Each number is 500 + 25 x the weight over its row's rms, rounded and kept within 0 to 999. Layers, rows and columns count from 0. Numbers have three digits each. The size before them is the row's rms in percent of the matrix's.

# layer 3 MLP down (transposed), 640x160, rms 0.206, rows 512-639, columns 80-119
102:505488515516495470525500467534460412461502483499490489495491466549498460524497529430536513507468495489502472512509461498
095:473511517491540481487495509495503552479509523488534507518476457479441516470487501490529514463548512505486512488469467488
107:526458484495503482501458458477489513524517512516510553499548511484528435527484480503485492515450538550461470472512502436
091:507526523561469478541523507491509472490496468494491524472534486462497483515518509510519487496501453524471499524503521500
108:514496505496464551479476548456500491539498485473505483486521492510479521534482501463520517537522539523511501481512511470
100:507492507476499513510509486498465439505510524503440495458490543509496459493485508539490510473518532545527521466523487504
102:466519503527487467444519474464525499467507478503455504482443483547430533505485507506525509526518514479518522509470495536
094:496520505476553519495536497508484488472525490505534483498516494509504532532534516500513505525463481520489508498490532494
090:514464479464460492467477538504482466502520467462503480511462492462463476449504489484455546515503534489488496518530548480
090:518504521426489496456500504489540555521487457523530503522534523492513521428480481500548488497441490475504504495457501473
096:496543496471502473510507482475487475515502531498484443495504475512468526538513520472476510487542510494512466494488494514
096:476506480483537583518518493511551529544470471479534508511468513498480509541457527519519516529468533491543531505489535489
105:526511520509517489494501517483450451530492481503465509519494522518483500548564537473473533501504530475526532486473465477
094:492497472516535502506511493520528520501444502528525474507469461509507509487467567533494507481528472491460465555530493488
096:498523540506504542536467498466493498497519508526537532484541471452503485513527523481486483502531503506544529469483484509
103:501494508486509491477523514496489532530459532472490514456516479523488465462484483511471495500464467546539551499501464518
097:494467485506458449491478483510511501521539495494522515485532507503539538489485503468560525487490508476515466542506475482
102:521507534530524505488449489478466518467517495487520533483493522540500516507488503495483484485513463530485510459501470486
105:533486509518508497513482523487506453477495434511519471465501487493468500493528456495503508503473499472500541503537431484
097:501471535525495527466507517498519471537448507490504543498531477485548490484482536534521501509478519490507474518521537462
106:516462498480480508500492468559516496517535514496501480555536496476534491494523452523499522512516481478526524490483490494
091:479481494477497569494508465517499501478474466489507496492496485496488490485475496506516470494521492534499527511541509517
096:494498499510499513469523503530526510506502414517545507501503522545527522495504497445473519423554486505517480493491449481
099:480562476509469479479489487488449408495512496503522537484518497501491529533489553431521503517479511523475531483480497501
090:521540511470485520533492466544465493473500512530531524522504511468494462558515540448462489518533494484517477488491544465
101:518472478523512504496490529490419475504498515508496495501480507526521550443469511514515495490498489501492492496525545478
103:530522478521512481530507489529476503511498524513491528461467515493506513521513482443460490513516511497487461521464564487
101:507479464538506489481489548492462490488479482480484512527499517506470483539514464452478493479471471527486510505508508474
090:489522449525495517525507461501475469472475503511479473561489513505503507477475485463501539446531509489513486475506508503
101:476470520475521541483497456537512525523532487473511495543494539494539533486478498535496470485457451453501500519528513475
096:541514503491473520524503452484476524516496479494523495515508491499463484490478543488512518514467478496545532513499472517
104:515476529525532492487518542508465444500538487526482513532516507487510506486509467513472497512477458483551513501506526478
099:466497447534544468431506487522495535520488513497504500496534457474506500519496512533457492466514505487490467484480476457
099:463522480528480519508556459495505565504501507509490508472484483426471442495507507478526523506517533475511481463507508538
089:497528486511478508501507508541455501524491489465526463521530474513507483490487549508520484503485516489532478470503499503
088:507467471480457487530455510533519494480465472471478490486534526509499521568519476481495513523499544472450502522472509510
103:507475504461505526550501459526522508491478513515464492525477539515531461474466477505521457507514522509517518491490472499
109:468495469500504468534534516518501526531512503473495470493479475518480497449517470528487477498529498497549526496537517490
090:481502479515497477515456498500507513496500500478513482445519535501468495493510528487508477454470509500530494506509504475
102:530492507485482532509500480467486544483525515456462492487479497511508505490502511517476536489510493474460498495468483494
104:489476503436544496511515511487496553489554523489481493520481500511491482458527507481463518498512537488547500460525505461
103:486465475496501506504470489534529503518518525499504499507462492526498497519556486507506519529516494537483505519464465442
097:519475501482492487483523531503531511529506535474518482495497500527488478463530505469502457484491537518503488560497462494
105:538469485504514490485537536492501521450547495503508485506484517456483494505505485482517517454495492484483499525472495531
091:505520482522480514507468494484495518510502490522491527481511534450463466494467470473514495490528535489515509502491541493
103:495493506502488501507505447531515518499542458447501503484493497517525456476483522502506508482484491512478471500482516496
100:497489527514465519525502485519467501506462497480493481498474483488521536538493499495530477512510501524517439481491472467
099:507540496479507483539480503508465502486528523536479495513512481530472500507518485494498484514504438469477534521460482572
091:475528510507519529492465543535464505524492509445487555509449471515498460513469470495515543523555459494516507492502491534
093:489473567502504505508482487490513492492494457535501501517518469501518499518479519479455491468503509490517502495516506550
094:556484521485441518525514480526457465536505497502535509506504474538511499450512480530518508483460552472455484545547429496
099:475482510499517523438525515487519516529476493521504493456486527480525498477473528471486515511490456555515531513508506523
105:541522501455465515498507545412518519478486523496506514509508494475529456556464545501499491516506519507476516526513521478
104:528476523489494463470543502500519523504465481522516504509513509511506494498445509490483485533545447526482521502576476497
106:533505464482484451515500487495546470472501479491566520544541495477482509550512485468523513484482562520520518481483509537
103:461469455497527532525512531495494507492547503442487514516488520528496494504519443507540494492454479521465474448479471529
103:508522448489532441507457545516533517532511516523513490499484531520509513452489489517504516480487486460543495465488511553
098:518525509460498533490501520564509489523511504521524503556514468525498465486517490464533483468503538482478485505534464470
097:508500514492513457524503501473467484509514505498540508505444482464535498487501476491514527523486520493522527483472480520
102:515532516524450548478506485537478515496512500503510516498474553509480488495469496472521504507511489516499502469527465505
100:492518501538519478476505487526490519493498504474510507482535509458472482527534501503518521548453484480537478480488472542
107:505518500530508538532484480496510525524453508487478488524489522472460532476422495487483482507451503557521515514507525492
103:521520494489496500480503512474475442507510551529498559493476538521489467448524497492480482527475500489486513525505511513
106:497495520507502464517462490505477499477539477521490464514519531497516484468499552478484491502461453522508480492566489535
107:464507499462507459471477485537470498481513485489468513507471457501487501497505535477528514511504518532535488504533500499
099:516498473519459515489510527520543485511427486474470526496492535495467502544496499481501482503505510492488494523469518503
098:504464532444510517466547508532487522487498506508468493466483484517489476497491479493459481477503498518501536523470466503
096:494501502509512490501457512499505487517505443526504523477506542509493518527491493467484572474506524483495520504470506500
105:515484528519528522481490522481506475507506502482508486472507470502503488509495482553557511518490484520487510519501485499
093:521508484511472535507474446479510543502520494512475511514509513513541525512461513504480510493493499499426491509464475469
105:516506473489508562460502458505531491536494518560499506535524491525514501500557444506486501484447511489504518444497468539
100:519487547493542526480529519526471517479482505507526508514499498524478535495513513535509501485465532505497494508500477499
098:535475550479479485480474477514449497531501496508492462565510512544476538504501517542516527500468483524514437492476510484
092:514524459489512508448493517502463491519502504494476521510499472447444497479519515518493504467516473487523485535451530516
099:487537515513490554532496464488510512450491478495496514515501501530500528483482504492486540475489502524457527512519491435
114:509486515494483501539498493479478467549538556471515515525484516480502536552511479537518483512413494512510497473489478501
086:542508493515491454505509515490449527524521493488474481522502531528483505491526481538473466433494466526521481448526492525
104:479465549477508524476494511485513489479511514482520511531473514480480509509494517518530494473467532524507467468491510500
090:566501500514489463540509510501495466506471495538513511563526458534487506477509512496494484490444470486518469513543493480
105:516487495478447450513498504493471490512520488501509495496473510506474469474536474485482453482509493503487517567471507487
094:516496491525522508515494486508478522521442517476474480520465525504478492467531452538511473483458520540519478452489523513
116:479547488492496539531515486475525518481511474489488512548475490545528476532500481455528498512556516494485458521483528495
103:472493513548543544456467522512500510502489516535510489517505498495487513530481488514517477481515464500503549492492487511
101:540462521506504467506497472503470494527522457501517548542476500519506507445505521465474531464482500471500483513505505484
103:494518520526468520467509505506484523485462500517489486511510530510490488515476515537460525488469501506512498439480513531
092:507511483498474470515489503515525543494451497506546540489489535493477553550508523465529503509511517489540511507498483484
100:475526498498499492475532510461553502503480501526485483482449450503523492538511496516488528520492500513528535531490505531
088:551499509498483522521479507501477513560555488461510543471498458514475486483521508488475492518494472483448458536536523485
094:535505487506487509495529533476478516488554495450473501492494491527494468482474492467480502503436514491472502506480508454
110:486492472470479442498502554484453511509566495479499458514503522505519477538504533471569494546518528501498519521506539480
103:526502510478501488488489502501486460512488489511496511532488505520500491513510490478549540542544485505508485497519482501
102:525458495518541524498479479512481493477499487484513514460475449506479507515459473510514488490517515511514539470503520515
092:478489481498517464526478496515480521533540487497530466524522519530510516496525523508457513529530453493538527501527496530
101:501489497503503479523500530531474496509491488518525516510512482500536488481499505484505531481526528500515498489486497500
102:512513498521520498500504476455513475497517498465497489471471474516486462481474509545506500463494516480511487509521487529
114:523488477501453492554510543490501494523503490502512484463513503495482478507516516561494505525508516505481527515497486491
097:482538552519486479528528532476517518500476496475458476477505514509519457462510488461456520512519527510512506505505499508
094:499502460575461469469504521496517543516484495528500525513495505496473478484496489490460510488485486467490497476487545503
093:480460497486500440530520462512469509503477524498519520491469483486481509507523506474524495522471494511539550513480466538
101:546465512497471448492483461485526492484492477497530468477515480471522465491459513488497541480524505479574451516525506498
094:500511487443530494545507463505541481516483523492453497496508496476512511498535531504517463513508536517494494516488502517
095:490521512495497471541491507499497569495499542474492506509489477531481468454514510511506501492463491465486487479499467498
113:516511495502518509512483505465480475495487481498551463527536494513473509510531490516521469510458569499532509506485536458
101:503485497506531461421473551485496489466486497513555559511447473499527523542508512505501511498485499531489520497503478489
103:491480499479519497496510509505489534492492508502510499480493500505505513514506547491477537489542472548466459487509557515
093:528510495499492473516528473498476529475490541500479496492488503463500510508528491569511534484492501487531510524509492496
097:509497497497513488497493497512537546495529494478513459513528554494507476482528488469469508499496555455483509498484529484
092:541466468513515480450513456489520470530523475489504474491508477467498489507530487500517496487499537510546525462514483461
090:449534487509508528519480539497539490520519498523465486416540506537459499513495520505522495505530486478481529504487513469
109:523465480527452509522494540475517492457485489499484504502493518515539507487486483473506488499501450522491475465475480488
102:487480475468519495464485497500515466491502484476521521543503470499539459493489455508506493508479501529515565472490533496
106:498516478486506499513493526478493507470500504520508517494499538526507523514491479491515507497525527508470478485490496514
100:524477468514525510507535463560526434467501473505536483524543501473474492523518512473502499503535510468462470467521506501
105:532515510474492495486527504510539506512463523492481551510515521481482472507476515511535506524503521536485508491539566510
101:541455456545515515480511486516481485531515498520494481489519519506511472501459498485506560485464511510526476542538495510
094:513504539468506480501510505441504474467517473460504520451532490500490537491481495475485496522515454456491483486485538491
106:487483524498478500532491501457565505483483469531521516454465516464443495504497519441472519514547473487501536447504515498
092:447516477520519511526477481488574524495475485471514483509485447530497489539497504484511459486503503503517463503511494534
098:458508466527535528515514561518527536431514515492518493503455456536495468505472538534543479501490448513502498478534485505
103:509482508502511509480516512523486468552512502504492489496515512513509471553531492448537510506470515507512510543509503507
098:488478505477518490553453481495495491498491513504488471502517550502504501480466451518547528445521513466524539502493501550
099:463538508481476556502520499469509500530525483483494487488510483473511521476528510513500479510505523522487520523519475483
121:500536520519522535498489521499514494515500511469450483484459517510531493499493501513556482506486553494485532479480509505
093:541476484457487492503500487495507528521528519469485481536511487524525525513516487512518518491496499485503469481478502481
090:467490493507503447476539486503482508514528441539497482511475526491521516478467467475514473508521531482518472523452498518
094:490541531504499524495557477517497512466488482503496494503484540495502500511499481447545471537483519489470511483490481504
098:503530480513445485528466530539527526508454507531497498478510458520471486492495495497488458527549519497509552497452519507
092:456522495486492532478550488533501489500481478495536517523491469476549521498539461516489479520455473492531477464520516464
# layer 3 MLP up, 640x160, rms 0.227, rows 513-639, columns 80-119
095:502515497495487526509495487522486484503513538507495488466522486493507474490481539523495510494553487472523483449506487486
093:499486486505535505507528475549518489523531481465505519487524530467524488548476504493499475490482472522477501477497480504
089:478500525514511515458498503504499458493465485491493520518464515533515550533541530490514450525482476517526437492494515484
099:481499491500469516520500491504464489463501501540498519506503474507497466485525503461480496472482488535454498502490482487
096:450512454507487490487503521495507481486526497489473448464517494548512544526509520507496516480567489487538503528530505465
087:486512496520514497467518514509534478499524467491464516473490448506531518486473503462510501488442523521473459451517493551
089:529544472491528509496492494481488542438460489528520478465534500493513496521510477517490503535513500526520498488477468523
096:524505469502511524499479531467462481510519475500505509483479495528524450527509536525477474501557556521508490479506500494
119:501521485510488521534511490509492451506503497465545498487469495529514504521485510472476468467534476461493553507516512517
083:508508510506480491467490545530469500489474511461468458487499468524496504504508531492476523525553468494514466527454501515
099:510437513555545524546519482496469494512484499468526482533460484451549505516509501513506510497511492505482473466507510511
096:514503523502502532522520511489447537526503527563483504483474522504511519527480523518473509510503460482507517508481499456
105:514482471526511562502541494456516496516541542553484482481486532458489488535537495493467513502488480481475542482467551477
094:485560510505517474465498526496511484564503482496488504486471473497489529522511513528484486471467512526498488460502504492
093:494501499511501501515513508478466508459525486513464509500475539484504498476544490467456501487492531523511503479498500458
095:472492500496519463554488469478498470481521538500514481522525548530557506500474505490528469486478495533501515527562478488
100:495515466497463507493507481477516445423479503507486497506528534478541495455482497448488503511531491473518469470519519510
114:527511482496497487531444474473527486479500513499466497510510506485473465517506506542477533490528488481475568500529512472
105:523497501521504448550451485513501472466494504512542525484522470559592470552446513488441496505525516428480509505503515508
120:483512468467474466498511486505527509521501469480499455527482533442464476486509492502508483517487492463489532503519489500
099:517509484456512529495519465470493506450479524539537521482528486483501456494504478487468462531454520519523484500519525465
105:512503545486483502494521494488481489485490474527524466477500494456470454507494505473490546482493459480502478522494489530
109:563513458471482482474523518478502509464451503495502498455463475494487502476497434548554481544521498471493496497533466525
091:472525469497513473479483503513517521522514462469480509495443485490504521518471473493481496502484500530486479515500479506
096:503469505439511498481514534509503504478542467485467517514494491471493521502511516487535483541521516473515503542508483500
095:539507499534532541517515517481503501518469524514477539517509529491488474472497517512453455474517507488495516537470530472
091:492469510486490503530519501470488473541483540508479502474471490534500507530469499521503527501515502496500532519488468490
086:514518473563525512473513487521531485490519490536493488481493535522536504487494502530517469476523483511500491463520473513
100:490502472522477468443476487527547470507527485515458518523510491495504443516531558563456517552475420516478525528505453504
097:495565515518521519505499462481519507509504503513499512508503527473522493480544500520510442497524490483448499505491481468
103:514494499526537573498503526517499455537518522517527477508516499474497456506528507490468496482479465497522491517494491537
084:484513509458496488456545480560512544510499520466488498507509471546472455474533509492468493500522481503502489514504539485
102:524507497482474491544487470526482497492481453516477508454519499488516522516501457480529485505555477531502472475496504502
090:466502490514504483532527505520507494535483490498519473472509511480489468449480532453476501501517483502532463505494474472
071:504547502428474502475487526516447493526476513540515555469514473482456491506501486483520500536502522474526528515465481523
106:476497491483480486517482449499523474539520507489491484453502479539501508490485481464534500503522501504501497497467489472
107:476477485510481501495531485487499495534452475524484471508506527489444475500520540501492479515508549530515517512493473491
087:485512478510557487493481481494440482472503489501516492504505487500487485522507461485483482520495499533485514496508479559
105:535553497504478536518526501493528487467521480531524480493493480505445531508496528515532461505452535517452543482510501508
103:528532499461529480447490500453487480485486510488474468502507506523499502512469499504491502471481520470512490493471477488
082:457496467480521486493496562510527516506496469519549487472520482491479538457454486493539480536523500543487468496464499461
101:557480508544517527473509486516539531534480521496468516501521515502501479487540530457449449530515455500480492501478486514
100:449521457514510504485484495508520504487517479498507518555524507510535476524534521520499489484491541489481525518470485512
079:512509525483548480495477534495542515512498512486503574497500515502490502518507501469453478479495520487490507492508486510
104:500481506527509508485494522509544494499505528509511518485512487519509504548502476505449525545509536471516425463509556465
098:560493502484492527459494498536495508497497528469497496463491521490496494484492466536588455501497524521513501460489537507
092:514514502565533506501501504531501486484458531473485493474507490505473461478503516522471496461489482539473509502503451512
094:500486516449499489503527502482487525484497484521465504512464466527500482517490461474482505549467534518452507472527499492
087:487510515513517510508468526527543510508463491517498526498559495484498500499504485504493507490517482495514534493499527490
096:485513484481515535487503495503530513523521495471510556484436506468501511521494530469508449552482549480440532517465475514
096:464497487469507477508521430492515510495568510481498495517500511526552521488487497504492472520508499500516515458498514515
102:521519478461478529488507517502430485497475513494454474459474521443500471499496506490496497478494536499492521522519505499
103:512535504474499495491504505499480505502488535479519513486472506530561442510488462493468477509552497496506507517477475530
110:544510472513479503495519511504492495469471523505528517494471499464454494473500483471466543531458513483502540489494492518
105:510479490527512537485502477519516481496531484483485468478516502485479480544532498495502505476485502466519524527455459465
102:529537480514510500529468486512472468511555522508505502476493479534510527487474442466528538525453494435453516466467505490
094:513519484527501515472532472500478506500538501502475470525503536505521469493522492552498506493479506473481542490495502503
105:526525494525480497469481481499477505451483456502475529463521504507484526538533507509556496506446463531505481531544480506
109:484526476477457530481491520468507508495545460541529488570537487511500502506486529511512487501489507482489519509484483493
098:465483560487520520512477483512475453479472498493499525487516504465508489501508475491465471455469556496434549504466522505
116:476505439500471482485469516520498498514518509502518539497493521501529519485544507504525510472475496465489527496493522514
097:478490521484484477537509476486485464494477488486491532483504498473527524483512525475503516469475492526477481510494489477
105:497485468534506479519517504536500553532488517495471508485502525475492458477496496494467483517502523509484497499515501462
110:521474520479487493523512532502532471475493495548494504471491513507506516474491446508475480498490526527504491439484508505
082:491499475478529494517475473481495464516538486486508461486508522533502501487530509516545468524531488495519506490493535492
096:476488498539476524476483519461523473470517487482547480527481481518525447505516531499527471488485526535488497452507524530
088:522457495516489496456476562519495479490474529519473487468502531529508490494484481523494493466568546503473500500515489455
088:494538486478505476443459499498465491534489469493484530515502501518480479499517443497486508479496479507506493522493503471
095:515493452469555500501508563486529463443484513513508497522536490500495525502447462474484525470490531490501499509484488469
104:482517501499488549433482526509444490519501543535473543490473529556480502498531521498509514480511512476483522474514484527
107:517467531523542517497530501520515499511506487527509533493478478510483482503500500519500471475524489488492472519558484510
103:531511474499520508476482535505524495454487511503482523482533487497510487496487481547510480444495532492475514460474477515
101:515526492538523483460476454501488489525505478483537487477550510492511492463556507485511488539541483506528521520506490484
093:506539546438549540538454500479527421509507463507518496504509487493484497502461464472463511530523521545515490465501475536
122:512502483490478500469515494464475506498511490509493512469526507528534465465471474500473486449548483519463546554516505485
095:473484461490512508514505547500463476516493467506513509488474488497487479527499442498545491512501545449516518539479513512
112:476505519484510505509504485485491453524478522525503469538558471518495518535454504493542472467476488547473488455512483477
090:512545466520468494530496476512478466529485506495507518433506525469500496529502484484488464501412471477478501508469474490
099:504522479539445437486496518481500519479464502511528501480476493514527475485500471524508520489525508455474513471492522488
089:483480526540504486524514476500497508481499498433469563470484519511476482472552493524498456498435490533525497451509509499
112:546518557474521496498469512509519503506535472548482482521472518483514476539522503491478531527467559470492475516453506554
102:499464523464519494467454475525489523488515521480489488480518489500468513501525530526512535492501466489509498554505482516
109:514486472494488491505531485488503506473508496535508491518522467508471488447473492505511497439492501493521497480517480479
112:501515472511500461495477472517507515516492475502490535453495493488541525504512486545483465479485504506517499529484479489
086:475496474546492502506478516500524489472493522529456520471480497493499440504525518504488458490489538474540511490451436499
091:502506509465468493451482526497498490522482515458492484525469501472528509486472512504526521468518501509515531521483500507
097:520491517464494515457492480460495490475513484548499503473527490441502512497476496503516492466486536475467486517500505520
113:555486494508482475499479487484496503447496513525499483512506465463550457571563525469479516503474532503502515505473519525
105:512478526495494516467497494469478481481501526535536466521528516489503503493517513481520509495521460532457481481467500523
103:491501461470529487478500443481493503536495496473492496508479473556526509522513526516520474508481551507498508517547500492
089:531520462463489519502524464481482464436509509484516529516499513468498501503458506487523447477478485504458516525474523485
088:488530499498512488496479499440470470494489529524462468479446519489507496519472457504506469486486472534503513514491507490
099:522480528520510517503502524565472530527529512529478504475481500480517509484505499523471518492514507474536549504527526507
107:547511543570533484467497501504501477486524478519509494484488500483471493464456499508478485472520520481513475495472499521
100:496474534498488509502516542492514446482534458514510554452541434492463489485509466486476521516498513507504482512474529512
092:468580536546479478495528552487495533554487513471479504500538523468528438523520516464472510509512502496536470459475515568
093:497521518552487477514497474489506518452475445471464546489495494529512484514533526511524484452486501484480544479517493557
105:469555528474493496444516544488460511498503453489475490495446525482492522526518486477552505492499484455481499475526504501
097:514497453481486475509523508524486531465500479479457488472489526531528565516513468465498493493499532480457500503532467521
083:520498501477469518527503515517552517527495527457487504456514514495502486495564587522502477506540458516471530514499492514
101:508510498498540480457484488522482487471506496398506478465433489508495502493505469510557536554550460449507507500506488504
113:519460516524508515487509510491475500490549508450474471481486499511506458506502425537557515497546528504502495511474509536
095:441521528502510492506530504484493456516515503503490503511455506470518546530456492514504511504522531510496484524513464520
094:491481482487449510526485460491473496518506468547502479484527496516538493486511498516494445490542521503489471458534507481
095:557491525489521504550518514496530508465503492477488472530465528414487520529496468551497476502503522520553515529506470519
103:462545535517526428514511493490510482473545508508523483520492539481506490517503480520446512540501487526484568481498507521
102:478494514538531515523482557526494517495478526510497485533517489502486495495499481509472532513550452510500468483503540547
079:479485487522490497516526514495486475512474552463493465488475481510477487484462499487505502485510510459478517546508516521
104:517463447462519473513482521486496504480468546528505496475522496528518499441470443514539498486575497476518461513462509455
103:479522457505522533503468552504492528471520513498517459485546521499531520508500501545476507449525534464486513471527512521
106:491459509535520499550515448490522470533513509512542484487455511524522470454552513509522486497483490454509528519511531496
111:554505509504485493538512519513499436453496493478508477488507537496515509496473506505506451464492495468468546475489528491
098:462492477460500477518557501477525520501490470519484514473523523508493451525493497483437503514481526484458477494448516511
102:528484493533482553528501509476531491530525504499478464492531520519484483552496506479464542476491484558516510507504491537
082:491493488450486500477464488523483469537532475528481498503518505518460517478471487496525508516534538509536474518478491507
105:518512502524469491526489469512560498489476454497455512492462468511465458493526525461490538459485493476500477518494491526
096:513499491520499488466468500483506469462503519527508486497516508496517491463470500530509465476534521510526493500465492492
096:469525489488482558489476488508521452515519486529526488531493497542486456545488488484545542499500549529479545490495514499
113:544512474530465537470516506530498512525454500523482433500529505503511505515520471536498554488536502501537491521519503537
091:513524497527499504497499468483506495495529480542487454486512473529426535483526496512521500484481558510466454509528496542
101:472508518524508504503461506526496450511501478504453514513484516488464482480524478488498537506458477528534528514517533476
091:524524509476524505449501536537503490502512501470490484508503524483490519483522528483513479494472545517507504514495530491
086:511507542509507513509516549486516481492435496512500490533469520482488524522497523481530495497490518485479477474539484506
101:533477487552497509498463494492492475500439537479515493496450488506485486436476487481528496482529486497488513507485493516
091:515542488464534522508434539484527488546514476525521517502507523521537514482496519451498485444508507516501505455492512495
087:492450469483520528534535495525538513486484498467558494542501472528519510493512508500512535472517483520526518511531492506
101:505507488529497543486502521524543475511490532483483529502507520485492536517467521476513513472525495535465502498509532484